{
  "d_model": 128,
  "n_head": 2,
  "d_mlp": 512,
  "norm": "rmsnorm",
  "positions": "alibi",
  "bias": "all",
  "parallel_block": false,
  "init": "trunc",
  "init_std_qkv": 0.056,
  "init_std_down": 0.0,
  "lr": 0.00406,
  "warmup_steps": 270,
  "final_lr_fraction": 0.1,
  "train_tokens": 315100000
}
Each number is 128 + 24 x the weight over its row's rms, rounded and kept within 0 to 255. Layers, rows and columns count from 0. The size above them is the row's rms in percent of the matrix's.

# layer 19 attention query, 128x128, rms 0.192, rows 0-52, columns 64-127
size [ 78  79 109  77 102  77  96 101 105  87 115  86  85  77 111  70 100  64  87  78  92 120  89  86 100  87 108 104  92  89  86  95 103  90 109 312 113  79  98 104  64  94 122 106  76  70 104  93  73 111  80  81  97]
[[146 117 136 129 160 134  95 145 167 118 129 156 107 139 118 130 169 156 144 141 129 121 118 127 175 143 112 114 154 158 107 131 113 113 116 122 113  96 101 193 162 112 120 149 116 149 162 128 140  84 101  98 129 132 142 164 115 126 139  76 153 157 122 132]
 [157 164 109 117 101 133 162 159 116 142 163 162 119 156 126 122  97 108  70  82 131 137 130 125 136  98 132 112 153 105 123 136 111 142  67 106 132 122 164 122 147 108 156 145 152 109 103 117 104 127 120 107  87 124  99  84 153 135  85 150  73  98 139 120]
 [ 88 127 158 129 114 140 129 121 141 130 137 130  88 112 130 131 164 117 149 145 143 142 108 154  88  92 137  83 105 139 131 119 156  92 130  97  98 108  71 157 160 159  99 130 101 116 145 121 149 147 123 134 128 144 148 157 127 173  82 133 119 143 122 132]
 [120 126 125 145 108 146  80 119 120 151 127 134  88 154 123 144 122  78 131 122 110 132 135 137 136 136 145  63 129 123 133  79 113 126 127 127 133 120 125 125 131 162 129 126 130 159 105 141 114 112  45 103 102 136 139 155 170  85 140 132 128 119 106 129]
 [149 179 109 175  85 116 158  86 107 150 136 114 184 108 119 127 116 140 139 119 136 152 174  96 115 122 127 167 108 165 121 134 127 158 114 150 112 119 172 126 137 112 125 130 152 103 125 120  88 128 130 114 107 140 148 174 101 110 145 100 102 108 123 175]
 [ 99 118 135 142 156 124 105  82 184  90 115 145 175 131 146 130 132 133 157 146 135 121 164 128 138 116 129 158 124 137 138 111 114 128 158 131 138 111 157 149  99  88 122 139  93 168 158 127 112 149 178 153 105  83 142 165  86 112 113 127 158 113 131 135]
 [154 136 144 144  97 130 123 171 130 136 121 128  94 113 121 120 160 109 106 102  99 127 138 115 122 129 119 107 118 124 140 154 150 180 126 123 168 163 102 125  74 111  80  96 148 166  94  85 138 131 149 168 145 154 114 112 158 134  98 160 123 127 124 131]
 [136 137 118 135 117 104 139 101 113 148 138 109 135  78 104 140 111 141 131 131 157 120 100 104 159  97 111 135 122 150  97 109 164  76 151 107 109 117 134 102 166 151 136 144 121  91 150 160 114 139  82 162 168 125 109 148 131  99 137 180 161 120 142 116]
 [133  74 122  93 131 126 106 107 171 114 116 105 140 119 154 133 112 150 159 127 135 130  84 125 120 101 162 126 106 146 103 132 138  87 122  91 117 101 166 135 131 102 163 160  99 101 192 137 154 123 131 180 139 129 145 135 129 131 110 174 139 148 115 154]
 [169 121 121 120 137 131 148 139  93 129 141 126 106 149 114 133 109 114 122  92 122 147 130 122 141 101 111 118 125 102 133 186 154 165 130 116 167 138 153 146  89 109 129 154 131 158 215  95 133 150 100 150  87  88 123 132 152 118 137 145 145 134 140 141]
 [113 148 117 107 129 124 173 139 101 117 124 115 157 170 104 114 114 130 111 147 160 133 125 163 125 143 139 135 105 117 155 123 111  84 106 105  97 116 162  85 179 132 116  89 102 116 150 150 121 115 134 112 133  58  90 132 125 122 146 123  71  98 176 111]
 [102 107 162  99 140 143 108 100 179 157 117 140 168 131 107 129 106 117 154 160 135  88 158  98 106 106 131 126 103 154 112  75 149  89 136 160 133 118 149 156  88 145 142 107 148  98 171 139 156 115 153 124 161 155 126 142 113 122 162 111 125 122 113 130]
 [141 118  99 132 108 150  94 143 157 140 130  95 150  77 167 135 117 150 126 143 129 172 122 142 150 132 134 144 115 133 121 143 146 115 145 126 108 142 137 126 122 105 174 135 118 105 160 153 151 124 104 157 145 176 133 103 116 149 102 152 152 129 104 171]
 [166 178 121 122 132 168 103 157  92 149 133 138  84 156 116 131 160  72 144 120 122 168  77 102 107 159 124 117 129 150  96 153 146 142 144  89 114 148  80 132  95 140 127 146 128 130 124 139  89 111  90  90 109 101 106 142 143 129 125 126 142  92 157 138]
 [131  98 133 126 129 106  74  74 171  92 152 122 163 127 138 139 133 134 103 144 113 132 102 117 136 100 104 136 130 116 161 132 157 114 187 119 149 119  99 190  97 168 143 150 113 145 176 148 145 131 127 111 170 118 163 125 141 157 111 117 150  98 135 158]
 [117 173 121 167  76 126 127 133 120 130  99 144 161 127 133 127 120 112 116 148 136 108 132 100 116 134 141 117 141 103 137 113 129 139 100 142 109 167 146  81 154 100 107 104 139  82  82 127 131 130 120 159 121 146 123 109 133 157  90 125 100  85 161 113]
 [123 124 116 165 132  75 148  94 127 102 182 129 169 113 130 102  98 150 117 148 130 127  99 100 149  71 120 119 147 129 123 136 124  93 126 158  91 117 124 114 118 153  86 135 118 120 152 115 145 135 138 148 129 136 158 134 108 123 100 135 117  90 157 137]
 [130 134 121 142 124 127 101 117 193 110 128 104 124  81 130 141 132 136 147 146 142 147 105 144 138 129 133 166 109 146 106 140 159  79 135 118  96 113 150 177 129 115 148 172 100 118 133 145 159 137 159 153 117 131 144 153 112 109  95 149 167 176 104 152]
 [132 104 133 168 154 112  96 121 142 129  78 131 117 102 125 137 118 133 134 165 133 105 172 100 158 168 141 149 132 162 128  86 116 119 153 159 108 109 121 119  92 154 122  98 158 135  97 127 113 103 140 126 189 113 147 122 122  72 168 144 147  99 118 103]
 [125  94 111 156 146 108 146 144 142 122 137 102 126 151  90 142 123 151  97 135 116 121 137 112 152 152 125 111 154 148 128  85 126 145 142 133 120 144 124 132 146 125 118 109 123 203 110 147 129  71  98 139 150 195 144 128 120  97 172 122 150 194  98 104]
 [107  74 100 124 169 134 137 104 145  80 160 147 149  95 130 183  86 120 130 133 159 100 142 131 117 118 145 106 118 140 113  51 127 108 116 187 137 132 150 117 123 126 134 166 151 126 145 149 130 130 120 141 152  98 151 126 105 105 109 131 178 108 128 116]
 [120 131 120  98 143 119 136 116 128 158 132  82 165 138 117 112  97 134 141 135 144 141 136 121 166 155 118 121 107 136 132 151 150 129 162  84 122 129 130 108 151 128 141 137 121  99 163 159 127  99  86 150 134 122 131 143 121 121 134 168 144 106 146 108]
 [139  91 134 119 139 141 115  89 156 145 154 146 162 140 135 147  98 135 122 150 119 166  98 138 127 102 140 159 144 138 100 115 153 103 174 124  71 136 125 155 102 116 131 142 138 105 145 150 112 151 117 170 102  97 114 153  99 141  98 118 108 138 151 127]
 [158 100 149 109 173 149 142 150  90 131 167 133  85 144 111 147 124 132 133 126 119 157 121 121 132 125 131  76 166 149 100 156 124 113 141 117 166 112 167 119 123  96 142 145  93 121 196 144 122 135 119 131 118 120 112 141  94 120 149 119 133 139 152 127]
 [125 137 114 106 131 101 190 170 103 129 136 131 129 122 101 136 103 121 117 130 156 141 154 101 117 152 124  91 136 121 137 116 108 164 104 128 104 129 140  64 121 103 100 102 142 126  90 127 116 104 109 149 128 151  84  94 130 125 139 121  86 138 127  81]
 [112 122 116  91 173 131 130 138 154 168 124  97 149  85 174 141 149 149 177 139  82 134 134 101 129 105 121 142 129 168 117 100 128 109 137 112 133 110  92 120 159 126 139 140 154 119 118 118 100  93 112 154 140 156 116 144  97 100 133 138 152 174 114 130]
 [148 142 115 152  85 142 141 146 113 148 167 126 104 110 120 113 149 119  74 109 130 153 102 139 141 130 139  91 135 121 144  99 108 141 114 132 103 158 104 117 150 125  90  91 146 161  80 114 111 126 159  97 103 164 137 160 144 126 135 105  97 141  86 123]
 [ 69  75 125 104  98 143 155 127 135  95 140 125 114 142 137 135  92 136 143 154 141 109 125 192  97 117 174 123 161 117 134  69 121  61 122 156 102 138 146 148 126 177 142 118 103 142 138 145 155 166 136 128 123 135 114 136 139 135 129 119  99 108 138 134]
 [ 74 103 141 137 145 130 152 101 140 111 120 128 139 123 164 143 105 156 145 147 139  96 151 152 135 116 132 112 160 122 113  93  70  97 162  94  80 127 113 122 174 140  89 135 141 162 118 121 112  92  96 140 103 159 116 121 127  96 143 126 142 127 117 107]
 [120 115 118  91 136 145 152 113 117  98 143 107 140 139 106 150  95 140 140 148 115 157 123  99  94 105 163 117  67 174 113 111  99  82  96 156  96  68 159 128  83 107  97 120 138 109 152 122 131 119 140 119 119 108 109 145 126 123 120  91  99 162 121 147]
 [119 110 105 172 100 117  90 119 131  99  97 154 152 148 148 129  94  90 144 128 154 119 201 146 102 106 127 160 153 157 138 160 123 125 160 103 132 164 159 148  99 136 136 117 139 130 167 114 153 144  74 101 130 141 138 114 125 100 145 139 182 132  98 122]
 [120 147  95 127 157 110 172  88 101 145 128 106 139 103 125 129 120 143 131 131 126 141 141 143 150 148 140 169 155 142 125 127 155 138 122 141 122  92 139 159 156 121 133 134 107 140 167 133 103 120 123  73 121  66 153 198 100 132 174  92 115 179 131 115]
 [129  83 134 131 122 145  94 116 153  99 129 126 111  93 144 126 138  88 171 154 123 126 101 138 108 119 125 123 107 147 129 133 154 111 141 105 117 112 144 143  92 132 168 125  93 117 173 120 164 164 124 132 165 163 180 165 123 137 137 151 151 120  80 178]
 [144 170  94 139 148 149 107 140 127 141 130 157  74 123 145 139 171  95 153 117  83 159  67  87 129 125 135 119 173 133 109 139 139 175  97 123 134 114 104 172  87  86 144 167 117 145 162 110  94 150 132 113  88 136 154 150 140 143 107 109 146 129 124 168]
 [ 87 132 105 111 113  99 151 120 121 141  96 118 144  85 110 147 100 124 136 115 154 120 107 133 135 107 147 136  92 123  98 122 155  98 113 125  87 100 183 106 187 147 168 163 136 110 156 114 136 149  96 146  89  79 125 127 117  81 146 143 157 142 113 123]
 [122 132 134 128 172  95 117 101 117 160 103 135 126  87  96 112 132 125 124 143 143 125 128 120 117 129 135 127 126 125  88 131 104  84 127  71 141 108 112 118 190 151 119 149  92 122 160 110 124  96 120  97 165 109 155  90 138 128 173 157 171 121 125 124]
 [141 133 126 117 111 110 130 127 120 109 149 121 129 143  92 128 116 123  90 138 137 123 112 141 155 133 130 159 102 130 120 129 127 145 137 122 111 126 136 129  92 127 120 102 123 139 177 145 114 147 142 114 143 117 161 164 149 108 128 158 152  70 142 134]
 [136 162  83 121 150 112 116  99 180 101 130  94 126  96 137 141 170 153 137 128 129 125  95 117 178 144 112 146  98 140 136 142 128 132 129 112  85 111 125 161 186 128 116 153 119 154 148 144 124  94  83 127 158 132 153 163 133 148 123 132 197 143 143 145]
 [ 80 142 148 103 105 122 117 122 132 209 103 118 151 106 136 145 142 115 154 131 104 125 114 129 137 113 159  75 152 143 152  78 118 130 146 133  95 149  76 105 111 163 134 119 175 139 114 124  80 137 125 134  97 139 129 123 124 112 142 116 122 142  97 140]
 [143 150  98 135  93 131 107 133 122 142 130 134 135 121  98 117 123 120 110 148 166 139 149 152 158 187 144 144 116 100 137 137 147 135 110 115  94 171 119 121  95  88 141 127 153 151 109 129 128 127 167 119 118 118 105 131 123 156 114 122 110 115 103 106]
 [135 154 105 131  85 109 140 129 143 140 110 127 114  66 161 103 130 158 128 175  98  84 166 141 152  99 119 167 156 179 116 127 142 138 122 102 157 152 110 135 172 138 122 117 128  98  85 154 138 100 114 129 144 171 156 110 132  82 112 133 153 136 118 157]
 [183 139 111 110 119 138 112 123 129 123 144 125 132 132 161 119 129  81 136 132 103 141 121 103 114  87 114 121 106 114 125 153 112 156  82 146 128  82 119 156 134 120 155 160 123 106 106 114 135 136 166  96  89 140 138 136 125 144  93  79 108 129  89 163]
 [125 103 186 103 154 114 115 101 115 153 115 151 119 100 129 156 127 131 145 113 124 137 123 115 147  93 161  99 178 119 108 130 124  63 161 118 114  96 117 111 141 139 126 159 129 117 161 128 129 127  96 160 138 107 114  85 122 122 117 180 191 129 141  83]
 [158 141 128 119 127 107 167 145  63 132 162 146 176 172 102 113  93 146 112 151 150 133 119 112 135 117 105 144 138 115 109 147 114 124  90 123 125 110 190  58 158  94 100 105 113 132 159 143 109 133  97 147  92 107 102 119 111 126 157 106  90 111 150 114]
 [120 100 152 152  90 122 128 133 141 147 121 136 139 100 124 134  80 185 132 105 154 100 147 150 152 150  99 174 114 119 148 120  99 151 118 169 139 143 183 102 130 124 156 102 184 123 123 140 128 129 111 132 156 140 128 103 113 164 148 172 163 104  71  88]
 [169 110  99 145 128 111 140 117 123  88 190 101 130 141 135 100 165 104  78 116 151 102 136 140 131 103 115 128 133 109 152 150 106 131 108 123 118 137 120 122 116 138 104 127 111 115 116 130 132 155 165 135 144 103 130 152 134 148 103 147  88 120 111 133]
 [131 151 169 127 112 152 124 121 119 106 146 116 112 154 100  79 149 124 100 135 123 139 128 147  95 137 118 115  85 112 129 156 113 158 128 108 158 140 117 134  96 125 117  99 119 141 112 112 138 142 192  82 127 155 134 130 145 143 136 126  82 107  95 126]
 [ 95 104 146 141 147 137 154 150 124 114 148 110 105 134 133 155 119 146 131 127 122 149 196 169 132 181 152 109 180 139 180 114 117 133 178 151 125 166 102  96  91 137 138 102 140 130 114 142 128 115 153 137 177 172 125 107 131 165 135 121 142 138 141 116]
 [172 140 100 118 123 151  95 108 129  78 137 135 100 141 140 120 118 101  91 123 108 128 149 132 126 109 148 100 155 119 143 148 119  83 118 139 130  95 133 177 154 133 146 148 129 115 145 101 130 128 154  79 124  71 154 143 100 141 117  94 102 141 151 113]
 [141  90 159 114 146 120  88 111 158 108 151  97  96 137 128 126 131 133 160 142 144 148 125 108 110 120 120 120 116 140 134 139 167 107 150 137 149 110 125 160  75 153 153 164  80 105 158 152 154 173 151 171 178 135 144 124 133 152  95 178 160 130 136 159]
 [112 120 113 135 110 157 108 135 131 112 118 111 110 142 114 136 153  87 177 103 160 153 132 148 104  98 129 143 136 143 129 143 163 139 133 183 133 138 114 170  93 153 103 129 111 115 154 116 134 139 163 130 142 133 132 168 134 174 101 136 136 154 116 122]
 [127 117 163 128  99 123 158 132 134 142 112 130 136 128 153 114 102 123 108 135 118  96 127 168 110 115  98 129 103 143 120 124 131 104 143 123 135 111 182 128 186 126 150 133  91 148 113 124 153 173 170 131 120 124  75 137 136 155 137 156 118 168 120 161]
 [105 135 104 128 109 141 162 115 151 122  72 115 156 114 126 126 117 118 156 126 147 133 115 161 124 136 176 122 154 151 128  96 119 112 126  92 119 120 134 127 179 121 140 135 112 101 147 159 101  93  83 153 101  85 124 148 138  91 138 125 147 121 138 115]]
# layer 19 attention key, 128x128, rms 0.193, rows 0-51, columns 64-127
size [101 107  96 101  90 118  86  94  77  83 109 115  85 107  96 111  89 115  97 141 101  72  73 119  91  96  88  90  89 101  89 100 110  95  85  65  92  99 106 101 116 107  92  85 108 133  78 102 103 104 112  96]
[[108 125 120 144 128 133  61 144 174 137  98 148 131 136 125 150 144 131 157 162 133 128 124 110 131 156 119 104 154 155 151 118 113  84 154 114 126 130 115 152 139 165 140 120 126 113 121 146 152 102 123 113 176  92 122 131 105 120 138  87 167 104  54 132]
 [126 126 121 166 125 177 126 161  93 117 122  90 131 135  98 112 161 127  70 107 148 124 145 108 126 140  97 110 112 135 173 160 162 150 120 125  90  66  90 123 115 109 122 120 154  76 134 124 118 118 139 153 119 104  93 120 118 126 115 166 111 128 160 133]
 [ 97 113 121 112 112 160  65 138 173 119 131 153 166  96 139 162 118 150 155 139 130 111 117 167 118 123 110 108 107 114 107 120  94  73 134 131 104 116  99 206 160 113 109 127  99 171 160 113  90 133 115  85 110 109 146 117 123 136 129 100 108 148  85 116]
 [113 160 161 104 131  85 164 103 141 144  78 154 123 140 110 162 121 116 111 101 122 142 118 158 126 132 128 148 120  89 124  78  92 117 131 153 101  87 169 158 141 119 103 131 161 164 139 143  82 111 131  89 138  78 128 135 131 134 123 124 113 120 131 114]
 [162 174  68 110 118 133 129 162 118 127 107 124 148 135  96 115 121 104 123 152 154 144 162 108 170 166  96 157 144 135 171 133 133 100 131 137 113 110 140 115 109 104 154 128  82 128 122 123 136 125 168  77  80 120 153  85  92 116 148 120 106 146 142 137]
 [145  84 119 121 116 119 101 113 154  94 156 124 138 127 158 122 159 138 134 154  97 123 134 109 141 115 106 143 152 106 112 147 165 153 133 133 153 156  87 168  63 147 150 154 103 142 154  92 164 193 136 127 118 163 157  92 110 156 121 125 152 117 104 141]
 [128 113 147 127 122 138 156  82 104 133 129 128 107 128  97  99 139 132  74 118 116 105 120 126 119 102 100 104  92  93 165 127 178 191 125 144  96 113  77 152 117 109 127 109 124 167 102 127 153 142 114 171 111 101 109  97 127 148 106 124  90 129 162 111]
 [138 114 108 127 113 177 114 142 105 163 120 157 113 133 128 142 146 110 112 156 126 113 164 103 130 117 138 119 148 148 109 146 128 115 144  98  97 107 110 114 118 212  99 130 115 124 115 122 146 126 122  94 170 139  85 137 175 147 130 128 102 112 130 167]
 [120  84  88 123 107 161  67 148 173 113 100 130 139 121 148 128  98 102 165 157 110 140 154 141 169 138 147 150 144 175 111 102  90  97 103 123 147 129 164 127 122 164 126 125 117  71 135 132 117 144 147 112 114 141 137 135 103 171 144 116 116 138  57 146]
 [104 159 132  82 116  83 144  99 158 143 103 130 130 110 115 156 102 132 116 144 128 127 148 137 129 106 120 138 121  99 172  81 155  89  84 131  94 105 127  97 171 144 127 127 102 114 134 140 128 140 128 149 145 109 105 158 127 123 107 128 166 105 161 118]
 [124 133 125 119 137 121 211 156 132 178 104 113 144 172 116 167 142 132  99 107 104  89 135 146 110  92 142 125 164 130 145 144 113 138 160 114 120 133 138  99 135 158 104 102 172 151 122 115 131 137 130  87 166 120  89 139 143 173 119 147 107 133 126  97]
 [155 110 127 101 130 160 116  99 120 137 165 151 154 139 125 118 120 170 194 117 111 133 145 111 139 152 151 156 130 196  81 112 115  92 131 147 151 149 152 140 140 139 138 166 112 114 140 127  95  91 109 117 124 141 131 136 100 104 147 139 173 142  95 165]
 [129  83  80 122 120 133 107 150 133 144 103 132 125 115 134 151 109  96 169 146 126 108 160 144 141 173 167 149 118 177 145 114 107  97 122 120 140 124 130 120 176 129 148 123 109  85 104 113 109 115 159 111 118 160 148 129 109 117 130 112 122 113  66 175]
 [169 111 129 139 186 109 112 136  75 144 139 133 161 161 108 131 127 125  87 141 125 132 101 116 121  89 139 129 120 122 148 135 163 186 168 109 144 111 102 122 140 139 117 103 159 119 116 140 151 122 134 150 116 120 100 127 135  91  90 114  84 134 163 140]
 [125  86  99 100 125 120 102 132 196 102 126 161 149 124 108 128 121 133 125 129 127 117 169 139 141 147  98 135 130 125 116  65  79  88 112 159 157  83 145 158 157 165 127 136 133 166 147 106  88 106 117 116 146 114 131 130 103 126 131  99 113 126  72 118]
 [171 136 119 112 108 147 142 121  94 118 121  96 103 148 155 145 125 136 116 115 130 144 114 157 125 117 116 125 112  82  83 160 163 135 129 134 120 127 120 147  99  63 145 149 142 153 140  97 147 156 149 151  95 132 128 121 122 142 139 155 102 153 171 115]
 [122 122  95 114 111  85 106 151 152 102 163  93 115 109 124 161 135 114 158 129 125  99  81 121 159 104  94  98 117  92 141 118 139 112 135  87 122  90 138 132 106 157 143 163 122 122 160 141 131 153 126 102 119 120 111 127 114 146 142 158 126 107 116 117]
 [110  87 103 137 127 157  58 130 153 133 136 173 141  74 155 118 103 102 144 141 118 138 136 163 127 150 149 136 141 143 119 140  76  93  97 103 148 124 109 166 129 158 124 146  85  79 130  98 121 122 131 100 108 159 154 111 139 148 149 109 134 100  43 159]
 [127 138 125 132 149 113 161 123  85 108 178  98 107 123 154 106 137 143 145 124 121 118 136 100 132 117 110 130 157 144 138 151 153 181 139 133 138 166  91 101  70 159 125 127 122  98 137 125 176 151  72 154 109 180 124 142 110 119 133 145 169 122 145 129]
 [109 154 149 127 152 122 153 138 143 148 121 132 120 103 105 123 128 110 148 127 109  91 148  86 170 128 113 125 169 146 125 100  76 114 127 166 110 127 160 108 173 131 132 138 122  99 101 120  83 118  99 105 147 125 131 142 143 105 145 134 185 115 102 131]
 [ 97 127 168 110 101 115 158 102 107 103 127 154 164 115 117 156  86 121 164 119 108 128 133  98 134 141 154 112 140 113 124  92 106 103 142 133  99 159 174 131 141 138 143 168 139 144 141 154 112 121 105  75 123 101 130 159 157 127 115 148 170 124 116 169]
 [135  97 105 124 113 122 101 183 148 135 120 142 176 130 165 141 152 101 158 150  74 109 155 149 152 123 174 174 169 156 129 126 105 117 152 131 130 141 142 132 141 176 128 137 163 114 143  89  83 126 139  78 138 110 135 131 105 113 139 103  94 143 106 136]
 [103  77 115 139 129 157  64 149 149 139 111 146 135 106 142  97 104 111 153 134 117 136 132 169 137 153 146 134 150 169 114 100  90  90 127 107 159 111 180 131 122 171 144 114 142  87 148 132 128 158 126  90 112 123 142 153 108 143 145  79 110 128  80 135]
 [154 141 118 116 120 134 113 139 118 115 143 106 141 114 102 129 111 157 136 159 124 122 145  69 170 119 144 126 146 156 125 121 155 101 125 134 102 111 170 131 175 114 150 122 102  90 163 163 136 127 127 149 166 118 128 157  71  74 143 137 163 128 125 130]
 [140 147 153 130 122 165 188 133  88 140 127 135 101 129 104 131 129 140  88 117 120 106 111  85  81 105 111 111 103 149 131 157 104 159 146 123  77 108  99 108 144 127  87  99 126 127  85 157 146 120  95 128 102 141 109 136 153  75 143 156 148 144 199 142]
 [105 112 122 138 122 132 134 105 154 144 146 169 171 116 153 111 135 109 143 139 114 138 143 123 137 177 177  99 148 187 124  94  64  87 127 109 106 136 132 129 156 165 114 126 106 149 133 118 107 105 122  83 122 124 184 103 100 103 152  90 145 106  87 124]
 [142 137 162 131 132 131 186 109 109 159 117 109 123 136 108 134 173 110  84 121 151 121 120  99 108 101 106 102 110 106 124 185 169 190 145 124  79  95 108 164 110  97 142 134 105 121 104 125 114 117 122 131 114 131 136 127 164 147 153 139 115  94 112 151]
 [123 146 169 129 106 140 107 108 117 135 128 153 107 116 132 165 117 161 140 100 133  97 115 140  90 114 120  98  93 118 106 108 134  83 155 114  89 101 167 126 149 152 110 103 165 143 113 139 129 117 145 111 121 103 156 161 148 137 119 138 129 144 120 127]
 [ 99 130 144 116 153 148  91 146 175  91 129 161 179 124 136 128 165 113 130 146 135 112 165 148 133  98 130  98 128 150 110 110  84  84 150 139 111  80 118 124 121 141 143 169 123 114 144 100 107 118 100 101 105 157 164 100  90 111 153  98 142 120 103 137]
 [139 146 107  96 122 140 169 123 103 122 123 154 127 148  70 136 116 129 100 166 123 147 145 108 141 126 142 130 110 147  93 110  77  89 102 143 130 101 134 122 165 124  97 114  97 135 145 169 136 113 116 107 110 130 129 126 113 123 120  88 131 171 143 144]
 [ 88 104 102 134 157 129  96 133 116 144 107 148 124  98 152 119 149 141 157  98 145 112 144 113 140 100  76 133 109 119 185  70 192 121 135 141 160 125 175  97 103 148 138 114 131  97 123 129 136 117 115 142 127 122 144 117 136 121 114 165 144 135 118 155]
 [155 166  97 159 119 149 121 155 159 124 152 105 117 105 110 121 119 146 125 157 128 135 133 113 128 148  93 171 141 179 125 143 158 103 107 122 110 209 101 125 157 124 129 116  80 142 130  75 125 125 103 132  81  96 154 146 130 125 147  29 148 119 105 113]
 [133  91  95 117 112 151  50 133 185 116 157 155 154  89 152 143  98 117 166 182 118 129 123 138 116 132 150 166 106 120 112 119 114  77 114 138 131 129 129 171 134 135 101 150  83 123 147 114 103 112 115 125  98 128 160 117 103 128 130 119 109 147  72 168]
 [179 136 126 138 135 133  77 112 161  98 174  92 140 132 126 137 137 112 114 171 154 175  92 120 117 136 111 147 113 113 123 158 155 139 110 102  95 122  88 140 104  90 140 150  89  88 151 138 148 109 141 178 105 137 150  97 103  98 117 114 142 111 114 170]
 [114 161 118 134 132 125 168 133 112 167 131 158 139  81 123 136  89 107 161 117  70 135 156 146 140 129 177 139 139 155  90  97 129 124 106 136 113 124 156  85 169 136 101 143 113  84 104 110  92 133 106  77 142 160 142 140 184 139 104 140 127 111 134 124]
 [150 161 141 119 116 104 177 114 101 140 155 102 126 145 125 164 141 151  97 108 164 133 114  85 104 120 123 103 109  88 134 136 164 149 151 134  89 140  69 130 141 104 117 136 120 184 127 127 123 110 139 152 120 114 131 121 156 110 125 136 127 109 153 107]
 [133 113 141 131 122 140  90 161 129 103 117 116 118 146 143 103 163 139 120 139 148  97 139 138 104  97 157 150 110 110 123 169 131 143 120 109 124  87 142 137  84 164 125 146 116  65 165 134 123 150 145 144 135 128 130 138 143 149 130 145 128 102 114 181]
 [ 99 113 152 131 132 104  87 153 163 129  73 146 117 128 148 139 126 104 151 157 100  63 127 126 136 129 136 146 168 101 123 142  99 127 126 127 152 131 100 143 121 165 123 136 153 110 119 126 124 133 135 126 172 148 109 132 154 153 114 143 133 116 106 129]
 [168 128 165 119 118 122 178  86 128 152 119 162 156 165 145 116 120 130 115 118 142 156  92 155 109 139 165 120  89 142  91 104  98 113 170 137  98  84 170 142 144 129 109  83 130 156 142 157 108  84 156  65 105 151 136 121 137 119 124 133 120 107 132  94]
 [143 129 145 147 174 167 125 158 101 149 106 152  99 129 169 150 128  92 151 163 141 158 126 144 118 118 127 127  88 130 111 155 109  89 155 124 143 164  78 134 121 110 135 142  74  73 126 111 120 109 135 141  70 164 130 114 159 149 148 143 165  89 106 163]
 [130 138 136 133 111 131  68 139 118 159 106 125 122  91 151 100 154 118 154 136 123 125  76 140  87 132 137 120 121 105 163 123 148 110 132  59  98 161 135 134  93 177 156 100  95 100 122 120 162 145 143 104 151 117 152 117 117 166 135 148 136 147 100 102]
 [122 159 116 115  86  96 106  95 149 108 144 140 123 121 143 139 109 116 135 123  87 167  86 132 107 166 145 115 122 120 114 146 107  92 103 114 154 133 105 177 146 102 143 184  95 134 141  98 110 135 140 127 104 148 141  99 117 104 121 129 148 101 124 138]
 [102  96 129 132 117 141 130 132 133 130 110 145 133 111 144 133  87 129 142 100 104 149 119 174 173 135 180 107 127 146  90  67 110  70 120 139 131 122 164 137 155 149 154 134 149 133 183 132  97 121  86 124 123 114 143 150 111 129 146 114 107  98 141 120]
 [141 143  96 133 112 116 189 161 125 191 104  91  72 144  95 150 143 134 105 143 121 111 146  66 136 107 121 126 128 141 121 119 157 138 148 110 136 112 150  74 113 138 117 106 141 141 106 148 150 178 143 121 153  92  89 144 142 139 145 157 103 133 190 118]
 [124 148 142 151 130 108 148 147 105 111  77 118 130 126 134 154  92 130 196 142 160 130 172 132 166 157 131 118 132 154 128 124 103 142 124 167 153 126 119 101 124 102 116  97 122  93 125 129 142 132 159 148 144 162 128 149 102 145 148 172 177 132 150 158]
 [104 123 167 121 128 121 149 107 141 115  96 107 115 161 123 104 133 136 110 139 166 105 173 128 136 103  76 134 132  89 132 173 124 168 108 141 130  99 150  99  93 113 136 129 155 167 144 152 136 146 172 148 156 164 117 137 173 177 130 148 119 128 165 118]
 [148 179 147 120 155 134 160 127 120 119 158 100 126 136  96 119 119 108  82 145 162 127 106  98 131 108  99 125 106  91 134 167 146 166 143 142 122 102  90 123 134  73 117 114 120 128 116 141 113 135 166 196 137 136 109 150 141 119 116 129 124 110 135 112]
 [125 120 128 110 116 145 162 129 130 103 143 136 136 127 136 153 118 158 123 121 157  87 121 133 127 143 128 141 106 143 146 122 135  76 144 132  90 133 155 132 164 122 166 102 115 170 125 150 147  94  95 117  82 108 159 130 114  85 128 104 144 141 143 141]
 [144 148 125 107 122 106 144 140 110  95 111  71 127 151  80 115 109 151  83 150 142 125 155 120 177 114  89 141 155 103 127 128 172 133 125 165 137 120 160  91 139  86 123 122 134 163 157 152 154 154 161 168 155 129 117 159 113 145  99 107 145 119 140  85]
 [112 125 107  94  94 137  96  76 171 111 173 125 112  94 164 156  89 140 136 155 133 147 153 114 113 157  90 149 148  96 102 167 116 127  62 122 129 142  92 172 113 140 129 145 102 165 162 135 155 152 122 152 139 186 156 167 135 144 126 135 152 137 116 158]
 [142 122  98  96 110 149  97  74 139 107 141 141 145 105 158 146 123 177 163 118 157 107 181 116  99 157  84 138 103 125 134 160 161 138  90 150 123 127 109 141 123  93 145 150  88 162 158 126 150 127 112 122 115 156 155 121 144 124 133 119 165 137 155 165]
 [108 117  90 148  85 151 135  85 179 164 139 163 136 102 100 145 120 143 125 120  82 149 113 113 110 157 135 112 142 106 118 114 104 101 108 139 154 151 126 187 138 103 128 132  84 152 114  60 127 166 128 111 115 130 142 102 128 173 134  93 112 139 105 134]]